config.yaml
num_attention_heads: 8
intermediate_size: 1280
hidden_act: "squared_relu"
norm_place: "pre"
rope_fraction: 1.0
qk_norm: true
tie_word_embeddings: "early"
extras: ["some layers without attention", "paired heads", "shifted keys", "capped logits"]
optimizer: "muon_variant"
warmup_steps: 93
schedule: "wsd"
Each number is 128 + 32 x the weight over its row's rms, rounded and kept within 0 to 255. Layers, rows and columns count from 0. The size above them is the row's rms in percent of the matrix's.

# layer 9 MLP up, 1280x256, rms 0.107, rows 977-1029, columns 64-127
size [ 96  93 102  99  97 106 109 112  94 102 105  93 101  97  88  89 102  99  97  82 104 104  97 104 102  93 105 103 101 104  96  98  99  97 110  92 100 103  93  94  96 109 100  99  95  94  98  97 104 105  93 103  89]
[[ 45  98  44 111 120 106 133 129 156 101 141 125 137 138 111 169 175 117 131 125 136  90 128 120 123 108 114 103 105 128 133 144 136 141  98 127  88 132 141 166 141 163 129 124  44  94 144 133  99 143 105 139 175 170 162 187 184 167 112 152  94 141 190 106]
 [158 111 123  78  55  97 181 136 175 158  61 129 139 123 148  94 128 157 198 144 148 126 116 184 141 104 126 129 147 107 131 144 122  99  88  56 173 148 142 123 151 147  85  78 103 129 110  99 172 151  91 121 134 182  86 132 114 137 156 122 142  90 115 154]
 [ 40  89 124 133 143 138  74 140 159  92 171 113 102 137 184 125 101 125 101 163 147 119 175 175 158 155 114  79 142 117 149 116 142 135 153 174 151 173 144 109 118 175  99 129  60  99 124 139 149 158 142 107  88  67  97 112 165 120 106 170 127 103  85  98]
 [119  97  90 134 134  77 185 109 143 123 139 119 132  66 138 202 125 143 158 108 143 124  89 125  81 140 126  94 107 154 118  95 156 122 122 129 172 129 122 127 112 190 116 157  65 158 194 143 152  73 114  78  93 123 104 125 137 130 146 186 119 107 136 111]
 [ 72 128 159 123 158 158 165 174 119 128 122  99 202 131 120 135 100 153 165 155 123 133 151 128 103 114 114 138 119 133 144  89  96 109 127 129  97 158 105 144 120  77 127 113 134 160 126 170 135 222  95 167  94 101 101 135 141  61 195 139 114 142 111 112]
 [129 111  74 122  43 135 111 164 130 107 163  99 179 129 105 153 124 119 118  97 119 106 148 114  43 120 112 112 156 153 103 116 159 131 114 108 104 185 143 129 151 116 151 182 149 142  93 153 105 182 122 100 143 135 169 144 158 105  75  92 132 119 115 152]
 [117  82 142 138 102 145 160 100 120 113 122  88 161 108 177  45 168 136  97 145 148 118  87 134 104 167 113 132 117 145 117  84  55 158  73 122  96  89 124 204  77 138 163 156 101 120 135 142 170 136  77 142 146 150 114 190 143 120 104 197  63 164 160 161]
 [ 65 114 149 150 167 181 152 166 164  70 145 162 145 159 121 109 168 114 119 174 138  87 146  97 184 117  78 139 160 137 118 168 115 143 129 113 161 104  74  94 121 164 122 135 159 128 133 122 138 109  74 101 146 117 125  92 147 157 112 193 211 109 141  91]
 [ 94  98  88  75 106 104 108 140 105  80 149 125 129 135 190 137 132 153 139 136  85 104  97 172 153  85  63  85 114  99 152  87 125 163 112 166 126 111 176 198 156 136 125  79 187 136 188 153 108 212 118  95 155 132 142 122 113 121 125 171 129  90  97 142]
 [110 126 136 114 158 135 129 172 113 174  32 122 131 150 192  82 146 129  92 106 129 128  78 135 101 155 152 101 164 159 154 133 128  96 105 186 106 107  90 116 123 129 113 165 113 123  84 170 153 129 164 126 155 115 100 171 172 100 110 136 149  83 119 108]
 [146 105  90 170 151 137 161 115  65  99  82  90 135 108  74  92 139 127 128 106 160 121 107  96 137 145  75  70 146  90 116  66 145 111 189 110 177  73 126 160 123  97  90 133 135 138 169 116  88 131 115 114  88  93  86 120 185 147 119 151  98 147 175 106]
 [127  76 129 152 154 123  87 127 128 139 151 160 145 116 131 150 185 169 146 140 176  71  88 112 176  95 107 124 108 123 174 171 187 119 190 151 167 124 191  46 170 146  83 107  94  87  86 135  93 106 172 138 122 100 187 142 139 122 112 112 121 147 107 144]
 [112 125 104 125 125 159 179 152 185 145 127 129 150  85 164 141 144 104  96 118 124 107  67 156 138  83 126 122 136 116 125 135 114 162 101 113 148  89 132  78 131 137  80 107 129 130 153 100  76  77 115 105 110 131 107 104 135 163 183  97 135 106 176 165]
 [104 104 140 160 107 118 119  89 155 104 105 121 119 117 185 111 158 137 157 136 155 101 110 101 102 147 131 113 162  61 102 123 139 133  51 142 169 176 141 141 152 109 123  94 135  94 100 156 127 162 134 144 118  70 148  90 106 138 165 132 184 171 149 122]
 [141 132 123 125  96 181  68 117 218 121  89  75  65 188 159  92 121 105 140  98 130 130 154 126 120 154 179 146  81 128 130 107 155 116 170  94 213  73 121  89 137 119 117 113  74 162  70 165 152 122  85 169 148 173 148  58 164  98 127 107  78 140 149 134]
 [124 196 140  79 142 135 111 178  73 152 130 113 146 131 154 106 127 127 102  92 112 142 118 184 190 137 130 118  74 168 168 105 143 122  79 125 120 112 141 108 144 146 141  79 133 149 174  85 203  95 147 112  98 179 107 112  92 138 205 152 142 149 137 148]
 [123  91 153 186  84 109 165 168 114  98 128 119  81 137 109 170 176  63 136 106 141  80  77 121  75  92 113 129 110 146 138 111  74 121  94 133 130  63  87 133 144 160 113 122 112 125 131 105 132 105  76 111 169 121 164 118 111 136 126 106 112 187 194 156]
 [102  91 155 141 128 138 134 133 135 107 128  97 142 163 101 141 227  99 137 105  68 146 192 157 155 151 142 130 108 102  85 127 107 128 148 132 137 129 149 173 176 180 146 109 108 119  44 107  94  91 144 183 113 154  38 127 195 105 144 130 111 202 173 130]
 [ 98 181 152 109 180 137 154 117 131 136  93  90  60 118 162 174 117  84  93 189 175  99 138  76 135 164 134 114  94 114 147 114 110 109 115 131 159 147 160 130 144 137 133 110 132 101 103 133 129 145  84 143 149 121 152 134 209  93  77 159 106  14 189 160]
 [181 125 119 114 100 124 176  99 139 159 178 115 142 159 162  77 123 151 144 154 102 113 116 120 154 105 170 146  62 106 114 113 134  58 123 129 156 108 156 195 145 113 117 127 146 114 152 137 142 128 177 154  97  86 160 133 105 140 129 202 125 168 125 118]
 [109  79 107 120 159 148 151 121 160  93 138  92 129 178 142 151 147 197  98 135 183 124 142 164 153  93 134  79 137  72 161 106 112 104 138  84  82 124 122 101 155 108 126 159 143 181  71 165 157 173  85 143  92 122 184 165 136 186 105 144 146 130 155 151]
 [142 117 125 139 123 102 118 179  94 115  90 115 159 147 149 182 162  79 132 117 155 140  89 175 107 161 145  88 209 141 152 134 157 164 109 119  77 120 177 181 133 116 133 134  90 113 170 140 111  83 124 145  96  92 127 149 177 191 210 138 118 123 130 131]
 [ 82 166  57  94 126 106 187 121 120 134 106 105 163 111  80 140 118 133 118 120 130 125 114  92 141 199 110  94 122 193 177 132 153 167  69 115 130 130 160 120 122 121 128 171 124 167 137 136  96 138 128 118 124  99 149 214  77  67 138  94  97 139 208 129]
 [ 92 118  78 149 136 173 142 120  89 110  91 117  77  93 144 127 127  87 127 172  76 135 178  71 139 123  93 136 105 142  99 193  86 193 123 155 124 155 101 133 155 130 117 141 148  44 120 166 116 101 164 105 167 158 177 154 121  84 129 131 125 169 162 134]
 [115 131 115  78 105  75  84 122 143  85 132 146 143 152 165 140 136 104 118 125 154  87  96  84  93  85 125 129 155 138  66 143  75 101 110 214 120 152 155  92  50 117 122  95  63  82 122 126 171 146 114 141 119 152 171 134 128 132 157  63 112 165 107  95]
 [155 139 109 123 159 191 143 129 122 108 166  91 138  97 120 128 107  98 131 168 164 148 121 101 165 155 141 145 175 108 133 113 110  76 106 117 138 100 166  57 125 112  78 118  76  99 136 218 103  95 146 151  85 140  91 164 176 114 140 130  68 135  88  76]
 [122 163 156 111 158 124 103  93 105 108  82 133 134 132 156 114 125 100 171  84 101 108 200 144 110 116  96 101 145 141  70 127 138 119  84  93 102  93 154 131 109 202  46 171 113 150 125 146 111  95  82 117  84 170 117 100 151 135 129 172 141 103 135  98]
 [148 112 138 182 132 142  83  53 172 169 141 142 117 148 121 133 188  88  91  98 176  98 120 158 175 188 108  85 129 163 145 140 159 104 112 210 119 157 134 100  61 141 136 117  95 115 132 171 163 106 102  79 132 148 122  99 163  81 168 185  99 138 139 166]
 [112  31 130 126 144 132 170 104  97  71 166 112 126 144 176 158 150 137 161 115 128 140 129 184 123 153 164 135  80 107  87 114 162 123 143 121 151 120 143 126 124 166 165 190 198 168 146 159 136 178 193 156  99 148 107 174 125 147 175 120 124 125 101 118]
 [130 116 136 120 126 135 107 146 102  65 165 133 157  84 228 135 148 114 127 119 127 145 102 115 147 116 101 164 138  84 100 100 143 111  95  82 128 145 185 137 136 144 101 117 147 118 143 125  69 132 132 113 127 176 178 121 135 102 172 126 140 159 142  87]
 [139 141 153 178 152 156 110 125 108  83 139  75 155 150  73  83  51 108 126 147 124 202 125 123 105 159 140 112 135 129 115  90 163 136  90 150  94 148 142 162  88 139 132 156  89  99 169 138 113 133 174 200 112 106 155 158 129 129 116  74 104 141 126 105]
 [177 121 152 130 144 195 133 127  81 119 136 155 119 108 143 106  66 144 153  66 107 133 127 135  97 136 101  86  73  85 133 137 106  99 108 110  80 171  95 114  62 154 115 171 124 160 153 112 113 115  91 119 132 116 111  72 164 115 155  72 224 152 108 130]
 [ 76  78 154 141  79 193  98 148 143 158 109 104 206 116 162  81 117 167 150 137 124 134 136 123  86 162  93 156  99 119 114 126 129 130  91 137 117 155 108 124 153 177 131 138 112 119  76 177 164 146 116 160 161 107 115 165 154 115 124 147 195 200 117  98]
 [129 134 108 108 122 115 134 120  93 145 140 139  21 139 145 121 123 136  79  69 138  92  92 204 182  72  90 124 167  72  95 130 115 163 120 127 128 110 112  95  89 168 108 115  92 173 128 123 112  81 140 140 165 146 131 104 185 110 102  92 165 154  84 118]
 [175 137 131  95 149 190  90 127 140 120  97 151 129 140 170 125 150 164 110 124 164 144  97  97  93 143  82 138 191  80 188 133 125 165 133 160 164 155 121  80 104 128 182 116 111  85 167 124 100 157 134  98 115 117  78 150 149 104 115 134  76 137  61 160]
 [119 167  52 108 101 168  88 168  82 172 149 143 122 132 125 134 199  95 121 176 202 159 134 120  60  58 122  63 113 146 163 126 178 127  73  88 126 144 111  97  58  84 134  93 156 142 103 127 184 141  94 132 157 141 120 124 113 141 133 198  57  79  89 122]
 [159 213 108 158 142 106 154 162 134 123  67 111 101 132 157 108 129 129 136 121 192  63 173 141 127 204 115 171 122 113 119  98 133 161 115 114 100 135 122 145 101 132 147  98 139 109 125 155 127 151 162  93 121  89 113 110 121  96 136 124 196 112 154 138]
 [181 105  84 139 123 116 116 133  90 120 148 113 115  57 136 131 112 120 112 116 154  96 158 136 136 138 116  69 180 137  59 121 158 163 124 154 130 139 112 121  51 154 159 148 143 107 145  97 159 103  89 134  72 153  91 168 136 126 145 143 160 117  72 138]
 [161  87 157 140 138 169  70 127 156 127 156 120 142 167 132 163 128 116 143 123 143 143  92 109  84 184 135 111 133 145 152 147  81 131 103 107 119  94 117 110 192 149 118 136  95 126  63 120  51 150 104 155  86 119 111  88 145 150 110 154  91  95  80 120]
 [134 109 187  98 100 136 135 171 130 151 154  87 126 121 143 120 163 125 140  97 176 149 151 118 136 171 120 152 130 132  49 116 112 128  75  75 128 144 182 152  98 204 162 146 120 142 136 136 120 126 128 158 144  89  98 133 165 122 153 126 164 128 166 103]
 [143 155  85 132 156 156 104 175 113 116 131 149  96  91 101 154 150 145  80  55 138  87 116 115  87 167 134 124  47 138 172 117 124 127 113 118 170 138  82 172 169 147 140 125 167 104 143 139  59 129 110 139 130  81 164 101 120 135 144 164 150 128 139 159]
 [104 121 111 163  93 190  39 117 135 139  91 159 167 115 112 108 132 136 171 112  37  90 113 194 151 141  71 110 156 148 130 128 106 133 164 120 149 181 114 140  73 156 139  56 125 140 114 107  89 176 148 161 143 127 188 154 156 125 119 140 145 124 131 107]
 [109 148 103 132  89 126 110 115 175 123 137 114 148 137  90 110 108  92 133 132 102 101  78 161 155 111 146 109 131 182 155 130 118 108 145 197  97  66 137 129 100  83  78 154 144  78 173 116  68 140 140 185 122 139 134 158 117 148 135 185  66  88 131 145]
 [126 117 121 121 147 134 119 132  80 157 133  85 158 108 128 112 151 118 178 123  88  89 129 170 109  90  72 136 104 119 141  80  75 128 153 104 176 173 106 107  84 163 172 188 128 104 107 178 130 170 114 136 150 156 106  87 132 114 130 189 109 145 110 150]
 [105 154 150  62 117 142  65 208 135 109 137 169 109 151 191  69 131  87 157 120 109 175 156 115 108 151 167 114 148 145 181 146 149  99 106  74 130  97 103 108 141 129 174 149 114 124 162 159 132 132 120 172  77 125 105 155 167 125 163 164 136 151 140 132]
 [126 117 151 151 127 211  86  47 175 158  89 124  83 128 145  91 136 148  91 157 160  96 136 129 140 120 123  94 148 152 143  68 125 216 159 116 107 109 171 131 107 152  86  84 161 211 116 147 132 165 157 124 173 111  86 173 105 195 125 109 166  76 163 130]
 [122 135 164 104 148 146  51 123 150 115  95  97 102  76 146 175 123  54 162  83  90 112  82 112  53 101  73 109  82 149 118 117 105 120  73 113 122 142 163 113 106 120 145 138 102 169  58 144 188 122 153  69 218 135 160 157 158  67 119 137 127 206 108 119]
 [181 121  97 117  96 137 169 149 174 176 112 132 111 114 172 122 105 104 108 120  76  92 144  34  61 124 112 144 135  90 121 129 132 169  34 141 150  84 190 187 154  96 124 159 132  91 110 197 116 211  96 119 102 129 134 138 123  87 112 141 123 203 171 175]
 [151 105 111  92 179 114 141  68 119  96 135 119 202 117 123 108 182 165 198  63 127 125 122 138 125 128 137 134 126 151 110 142  96 105 138 136 121  97  76 120 139 172 186 123 140  92 150 158 132 124 138 100 123 142 144 121 142  77 121 127 159 118 175  38]
 [156  67 112 170 154 167 174 103 188  46  92 131 103 116 154 145  92  79 195 150 129 121 119 161  85 107 158 174 195 143 133 186 168  99 117 112 126  80 156  71 138 119 117 150 203 145 194 162 146 120 131 134 114 110 133 121 122 179  94 103 146 150 145 117]
 [145 179 140 118 146  82 156  83  89 122 139  84 144 128 106 147 222 129 119 129 141 151 102  90 164 135 158 125 137 154 101 106  89 131  78 140 107  79 134 159  66 157 105  96 114 148 120 126  83 116 130 120 141 188 127 175 141 148 118 109 126 122 161 127]
 [165 104 108 105 172  80 106 158  93 134 114 161 163 125 130 123 107 122 120 160 110  78  84 116 115  89 163 148 114  91 111 100 106 200 116 132  88  96  60 158  97  85  83 144 196  84 109 125  91 111  80 143 189 108  94 110 141 101 156 126 146 107 164 134]
 [162 183 205 129  84 155 108 127 101 174 160 101 154 130 135 100  93  71 146 174  76 112 124 157 121 193 102  93 135  69  63 119 114 135 171 121 127 163 126 141 130 143 141 117  92 139 163 124 171 149 139 105 165 186  89 135 138 149 169 174  90  98 101 145]]
# layer 9 MLP down (transposed), 1280x256, rms 0.0465, rows 977-1028, columns 64-127
size [ 95  85 105  96  92 101 103 102  98 100 107  96  97  95  94 103  97  95  97  97 102 100 102  98  96  95 101 100  95  92  89  99  99  95 104 103 102 108  94  94 105 108 100  99  91 104  97  99 100 103 102  98]
[[119 116 132 207  83  92 109 109 151 194 131 141 138 109 100 129 118 169 128 131 137 100 124 105 107 135 155 105 200  86 156 139 164 128 124 150 181 179 112 155 144  87 127 123 148 140  86 110 148  59 172 134 118 126 110 146 136 141 133 197 144 166 199 133]
 [116 151 139 174  87 108  89 161 119  92 126 153 167  85 116  87 121 134  99 134  80  79 108 112 108 122  75 122  87 138 130 181 110 154 108  84 178 124 157  94 122 169 132 167 142 189  85  64 142 123 125 120 142 118 122 149  62 141  96 126 115 161 105 162]
 [ 73 103 163  77  82 130 113 125 101 105 110 151 145 137 190 144 114 149 110 149 126 157 102 120 119 206 165 172 173 115 132 197 160 204 147 138 129 150  87 141 135  87 108 159 152 120 104 107  68 128  46 144 189 114 145 134 105 145 130 168 145 147 166  83]
 [180 132 159 101 145  82 113 145 185 101 161 102 124  95 178 184 101 163 120 181 121 131 135 166  78 161 146 154 173 189  77 146 126 188  93 132 111 132 154 170 160 168  91 159  77 167 112 133 176 141 141 105 107 166  80 124 116 120  61 176 156 156 122 126]
 [149 112 169 111 164 138 184 129 111 172 140 103 148 122  50 112  73 155 122 150 125 174 133 116 155 145 112 119 136 111  99 101 161  96 170 122 118 138  96 125 127 139 130 117  99 188 136 136 123 148 116 108 140  70 120 134 128 140 130 185 128 145 121  99]
 [160 103 163 123 123 133  76 125 127 100 182 122 115 140 135  91 101 109 149  93 171  82 171 130  81  69 111 115  79 110 142 107 155  90 219 156 127  84 160 110 166  69 146 109 154 153 142 105 103  85 123  65 136 144 151 109 162 113 137 117 105 132 167 162]
 [ 91 158 164 132 143 137  98  75 111 179 106 133  83 105 145 117 109 119  88 152  61 134 137 137 160  72  57 148 128 119 133  94  67 122 150 118 146 126 136 111 129 134 179 150  98 162 117 140 181 126 109 124  99 151 180 118 105 145 136  95 159 133 137 121]
 [101 106  94 140 131 123 147 148  97 152 118 179 141 170 111 161 168 130 120 107 106 120 193 130 154 130 134 137 137 134 166 147 114 168 138 133  83 110  99 148 137 123 127 139 131  98  95 104 118  87 135 138 104 218 171  93 158 117 160 196 191 141 104 105]
 [ 94 182 183  77 182 144 171  69 175  47 194 140 112  93  77 136 133 124 107 124 149 143 146 106 185 129 168 189  84 102 139 114 124 129 147 205  83 189 105 114 149 138  58 109 174 141 173 108 142 132 140 135 112 136 102 165 133 146 135 178 100 150 131  99]
 [163 137 123  51 117  92 143 110 194 190 107 161 103 138 116 134 103 153 161 109 144 136  51 114 150 104 120 156 110 100 179 120  78 113 106 162 101  87  94 113 175 140 127 141  70 125  87 176 124 156 196 126 161 188  58 144 118 101 120 121  95 107 141 104]
 [113 144  72  86 143 118 109 131 114 140  77  98 205  99 149  78 100 102 157 126 147  60 126 135 159 114 171 188 136  59 144 145 118 136 130 162 136 143 140 145 150 120 155  92 155 108 109 179 153 153 138 122 191 145 131 121 180 101 116 114 101 131 146 112]
 [133 117 198 132 150  66 106 109  95 121 136 148 102 113 147 128 108 173  86 128 138 157 150 146 152  98 101 164 152 113 122 163 203  71 131 140 131 108 113  80  94  88 134 119  58 159 110 160 167 138 137 113 170 105 189 155 148 157 127 101 142 138 162 144]
 [178 111 103  68 146 118  96 114 177  84 153 114  78 119 113 113  97  95 111 106 169  88 162  92  65 104 113 159 148  98  68 124 129 134  93 113 140 154 106 148 140 107 112 123  71 103  85  87 125 139 177 159 145 185 176 106 154 131 136 112 138 126  89 133]
 [114 149 204 109 100  94 146 179 132 139  69 208  76 105  91 113  90 167 133 185 103 183 152 107  95 132 120 117 120 111 124 123 105 136 156  84 165 147  46 173  90  83 156 196 135 127 135  99 139 159 138 186 137 132 145 162  94 153 143 148  79  89 165 127]
 [132 156 112 126 100 124  92 122 109 126 179 113 166 125 142 145 115 126 171 124  89  92 130 127 156 123 148 104 158 129 145 163 119 100  93 119 112 168 127 122 125 159 152 106 123 147 126 160 117 154 140 104  97  95 107  73 118 137 150 142 168 171 169 154]
 [157 104 142 165 100 126 129 118 178 107  42  73 115 117 157 116 144  64  96 122 106 128 148 115  27 167 149 139 159 187 145 171  77  73 137 133 129 121  73 116 127  99 172  81  81  91 126 105 122 126 134 129 133 176 108 155 111  84 138 112 135 144 137  88]
 [ 77 123 112 141 192 142  99  78  98 110 118 128 134 106 156 141 180 127 113 121  78 149 140  96 196  89 156  59 175 119 128 137  77  70 143 136 155  55  83 157 212 180 163 124 140 111 141 137 138 117 113 145 146 164 137 158 118 139 112  78 164 129 119 142]
 [141 131 191 212 125 126  88  81 165 116 124 155 169 149 155 190 129 134 133 147 125  73 158 151 144 135 162  80 116 141 124 118  87 148 181 179 111 162 151 101 191 117 161 141 166 142 104  75 137  80  86 146 170 124 119 196 120 114 142 175 124  98 124 120]
 [ 84 158 134 103 165 105 166 132 164  98 121 104 127 131 123 158  97 139 121 175  99 114 161 102 157 104 150 103 134 168 135 110 149  99 109 186 129 109 115 168 173 121 117 153 171  88 178 106 113 120 138 145  77 130 173 150 141 139 115  93 138 139 160 124]
 [162 150 125  98 154 144  84 144 129 150 105 169 121  83 138 155 135  63 154  88 164 135 136 136  43 103 126 105  99 166 163  90 116 173  83  74 108 147 155 123  98 132 124 148 121 132  86 117 106 109  81 130 114 141  40 113 173 141 140  87 117  67 136 115]
 [150 102 111 126 126 132 119  79 134 107 113  74 152 171 101  95 150 124 142 141  94 125 111  97 121 136 156 202 131 101 175 123 110 143 157 172 128 151 152 148 148 119 118 114 160 157  86 161 111  64 114  92 127 135 151 100  63 106 123  90 200 162  92 118]
 [107 115 127 115 173 117 101 130 105  91 135 156 144 115  97 146 146 138  88 195 100 139 176 158 147 142 150 155 108 108 122 132 126  39 136 160  99 117 113 133 127 105 137 148  90 105 144  25 100 109 191 164 116 156 125 131  78 180 206 138 157 211 167 112]
 [100 166 105  90 139 101 127 163 161 105 175 118 120  99 124 111 105 145 142 158 121 120 124 127 107 181 121 214 106 144 178 123 139 146 139 109 141 167 157 123 105 135  91  85 121 116 131  75 111 137  99 170 118 127 215 100 129 106 133 134 163  95 126 138]
 [109 141 119 159 105 161  79 188 117 104 158 121  78  92  91 230  92  97  71 149 125 112 173 117 137 108  80  81 146 139 121 107  95 168 159 193  55 128  80 214  64 114  62 153 123 150 113  73  94 103 188  90 172 100 103 178  95 127 148 160 156 135  86 146]
 [ 68 126 104 143  87 151  95 153 132 182  90 138 107 122 112 108 136 134 172  99 138 142 102 120 154  95 153 167 149 108 127 159 156 101 106 103 114  98 110 118  99 111 146 160  84 113 149 155  40 140  79 138 145 154  90 166 131 148  96 124 115 128 113 119]
 [129 106 146 127 103 107  85 118 108 185 148 127 158 144  55 117 122  96  45 111  59 156 171 101 192 200  88 118 142 108 126 161 152  97 139  67  79 220 129 149  92 106  90  98 103 188 149  62 144 124  94 157 151 133 118 142 124 168  72  62 141 100 111 148]
 [132 125 102 132 146 158 118 101 149 112 121 171  95  94 125 173 155  92 153  79  85 136 203 118  99 116 203 104 111 140 128  89 168 165 157 121 152  67  90  99  96 150 110 166 103  97 148 127  90 129  85 118 179 140 179 111 122 180 135 167 134  96 155  82]
 [ 99 129 188 117 125 121 117  86 112 203 174 142 117 137 127 100 108 132 123 120 153 115 132 102 180 148 150 120 137 112 164 155 170  73 118 150 123 138 129 129  74  83 109 248 193 161 148 135 167 170  47 109 159 145  78 151 148 125 205  87 157 126 147  98]
 [109 132 110 176 139  30 104  90  80 157  91 150  91 172 165 158 134 132 157 137 103 189  94 127 124 104 109 152  91 147 111  91 177 148  99  90  82 128 121 144 140 117 149 139 154 132  66  99 114 140 165 137 212 116 126 107 154 138 162 132 167 130  90 130]
 [125 143 102 215 176 106 145 151 125 134  92 107  97  71 203 132  37 130 164 159  89 107 149 136 138 116  67 140 131 146 138  87 148 166 162 134 124  79 107 151 141 157 135 153 134 136 130 101  52 126 154 135 114 138 130 158 153 119 174  92 134  61 141 151]
 [144 121 100 206 132 101 112 121 103  95 116 109 128 115 109  33 135 120 117  94 135 194 105 183 122 149  64 122  97  91 173 133  92 101 117 136 173  68 127 108 138 137 141 136 121  72  79  97 190 126 126 138  86  67 166  57 126 104 129 115 122 161 135 114]
 [145 184 145 162  79  90 157 161 137 137 124 111 130 121 101 162  94  82  50  81  76 106 112 109 123 101 101 198 101 148  86 151  96 160  80  98  96 112 133 135 184  98 139 102 185 100 108 106  88 191  99 122 108 129  86 165 128 103 148 175 131 163 170 114]
 [ 95 114 102 164 158 121 145 118 124 177 152 196 128 181 106 117 180 128 123 157 126 104 140 133 151 147 119 144  43 203  87 227 160 113 110 173 179 159  59  90 166 161 159 116 106 135 121 103 167 166 130 163 123 153 153 132 132 107 149 117  95 160 107 120]
 [124 134 142 156 128 105 146 178 123  97 126  81  32 138 160 113 111 132 146 125 124 150  69 131 155 114 176 161  98 149  90 122 151 208 207 188 160 105  93 125 101 100 155 152  79 162  94 116  85  92  39 147 195  81  92 124 166 115  76  89 106  74 131  99]
 [113 131 102 180 129  74 136 124 138 106 196 113 125 115 137  92 177  97 101 131 128 148  86 128 125 109  89 113 147 156  92 145  53  67 127  89 106 140 101 133 172 154 157 137 104 154 122  96 115 146 105 135 121 156 127 127 120 191 108 145 137 163 128 164]
 [154  26  95 126 129  95 142 172 141 114 165  94 158 102 123 126 116 198  95 102 179 140 151  85 122 109 119 106  45 124  86  96  99 122 194 161 107 142 166  76  91 138  99 113 123  99 151 156  73 154 142 111  82 102 108 116  81 131 116 108 163 150 137 179]
 [152 126 160 209 108  62 131 128  99  93 140 118 156 187  85 132 115  74 104 183 103 112 118 109 146 107  44  94 102 121 139 156 128 176 110 181 185 103 123 189  88 128 131  82  95 118 154 131 173 153 133 135  70 202 180 115 127 124 134 102 102 110 157 153]
 [ 75  53 129 189 148 170 141 142 158  97 121  93 108 103 137 135 178 106  98 116 114 111 147 107 154 161 131 136  99 160  89 153 101 150 137 173 125 132 146 139 145 150 110 133  93 125 189 130 138 122 131 149 105 187  45 164 137 159  87 143  89 206 136 141]
 [ 51 149  97  85 131 118 108 188 149 188  95 129 126 130 154 147 160  94 125 182 139 126 127 137 116 128 161 149 164 159 141 112 131 135 111 165 151 148 135  73  71 143 101 117 127 174 153 160  75 141 188  41 124  67 106 172 133 127  79 147  71  91 101 132]
 [141 127 109 134 141  84 143 134 149 183 138 157 188 143 133 193 154 201 121 102 128  96 162 133 179 174 104 175  92 167 136 102  79 118  84 129 110 191 175 133 129 163  92 167 127 121 110 112 116  84 141 137 148  81 127 172 156  83 163 186 113 136  90 126]
 [110 129 127  79 120 141 135 181  87 196 120  76  73 116 183  88  90 146 128 105 107  71 136 186 125 188 161  82 205 175 114 108 132 142 142 154 131 108 111 122  74 131  22 111 203 158 101 124 119 191 142 121 119  72  97  70 101 134 138 110 136 143  91  78]
 [108 163 151 141 120 192  89 216 113  93 167 139 179  98  70 160 156 163 129 116  91 144  87  95 169  85 185 105 143 149 174 134 133 133 100 124 118 148 157 119 139 117 151 168 118 155 156 131 177 129 101 127 143 133 130 116 114 154  77 127 140  50  83 121]
 [132 121 137 176 146 121 111 128  67 174 143 138 159 111 111 130 138 145  93 109 135 119  71 111 127 171 116 113 149 142 160 173 141 108 186 128 142  56  91 102 101 133 134 172 131  90 149 112 176 135 113 164 153 117 132 117  87 130 151 137 165 108 134 173]
 [152 135 106 126  88 172 169  71 213  87 110 122 159 132 141 151 108 168 189  87 132 197 183 147 150  96 153 125 163  93  68 135 109 119 153 177 116 131  89  54 178 137 140 202 143  82 118 142 207 130 175 124 136 110 120  70 153 115 103 139 144 103 176 121]
 [170  49 118  91  75 126  87 106 141 146 122 102 106  99  95 182 133 147 164 166  38 151 123 151 121 108 108 147 126 149 151 103 139 101 132 106 123 108  95 163  67 132 137 121 137 146 161 108 120 146  45 130  94 139 145 129 154 159 114 155 121  98 156 147]
 [122  92 109 157  90 153 133 160 135 175 127 149 118 129 172 147 196 127 100 115 131 111 151 126 180 146 125 167  70 104 187 120 133 137 178 143 140 156 183 137 217 180 126 168  62 112 207 123 130 162 157 155  76  99 109 162 155 172 116 126 149 145  82  61]
 [116 115 145 136  99 158 136 125 181  90 107 137 130 127 133  86 138 103 129 139 126  98 112 105 133 157 122 160 162  85 149  47 159  79 126 101 112 104 188 166  98 147 111 176  78 139  97 163 190 131 135 154 121 158 190  69 147 112  63 131 150  97  65 158]
 [116 130 115 107 124 147 151 153 113 150 164 135 161 134 122 144 114 146 126 147 110 164 124 103 118  71  82 107 128  91 131 121 149 195 168 160 185 167 132 134  79 118 151 137 139 115 114 130 162 117 161  73 119 100  95  89 130 138 140  45 121 128  77 107]
 [102 132 115 167  82 131 141  97 172 176 146 194 102 121  84 152 181 153 144 125  94  88 163 169 161 149 158  94 124 166 146  86 102 117  95  95 189 151  80 163 122 155 165 121 113 121 177  98 132 168 131 124 156 145 122 128 149 103 165 143 106 153 164  63]
 [129 105 139 125 184  83 179  68 124 115  95 109 109 160 134 104 127 103 183 142 119 113 101 118 133 148 172 156 105 188 137 117 128 109 195 154 128  91 119  84 129 202 108  72 119  94 112 129  74 107  84 129 188 140 156 128 148 176 127 148 116 112  95 117]
 [155 123 110  64 127 158 133 122 186 126 159 141 158 117 154 145 121  62  82 115 133 125 115 100 133 144 145 110 164  60 181 153 127  92 137 117 139 162  90  82 151 109 183 143  86 118  80  95 110 168 186 171 143 119 112  80 150 123 118 163 115 143 150 128]
 [114 111 152 115 128  56 168 156 120 159 134 118 116 117  69 138 133 147 126 135 148 125 111  49 151 166 113 118 149 131  85 113  69 123 124 170 120 127 175 141 111 129  57 160 117  32 142 120 126 137 104 125 146 105  77 131 208 114 147 147 199 155 128 162]]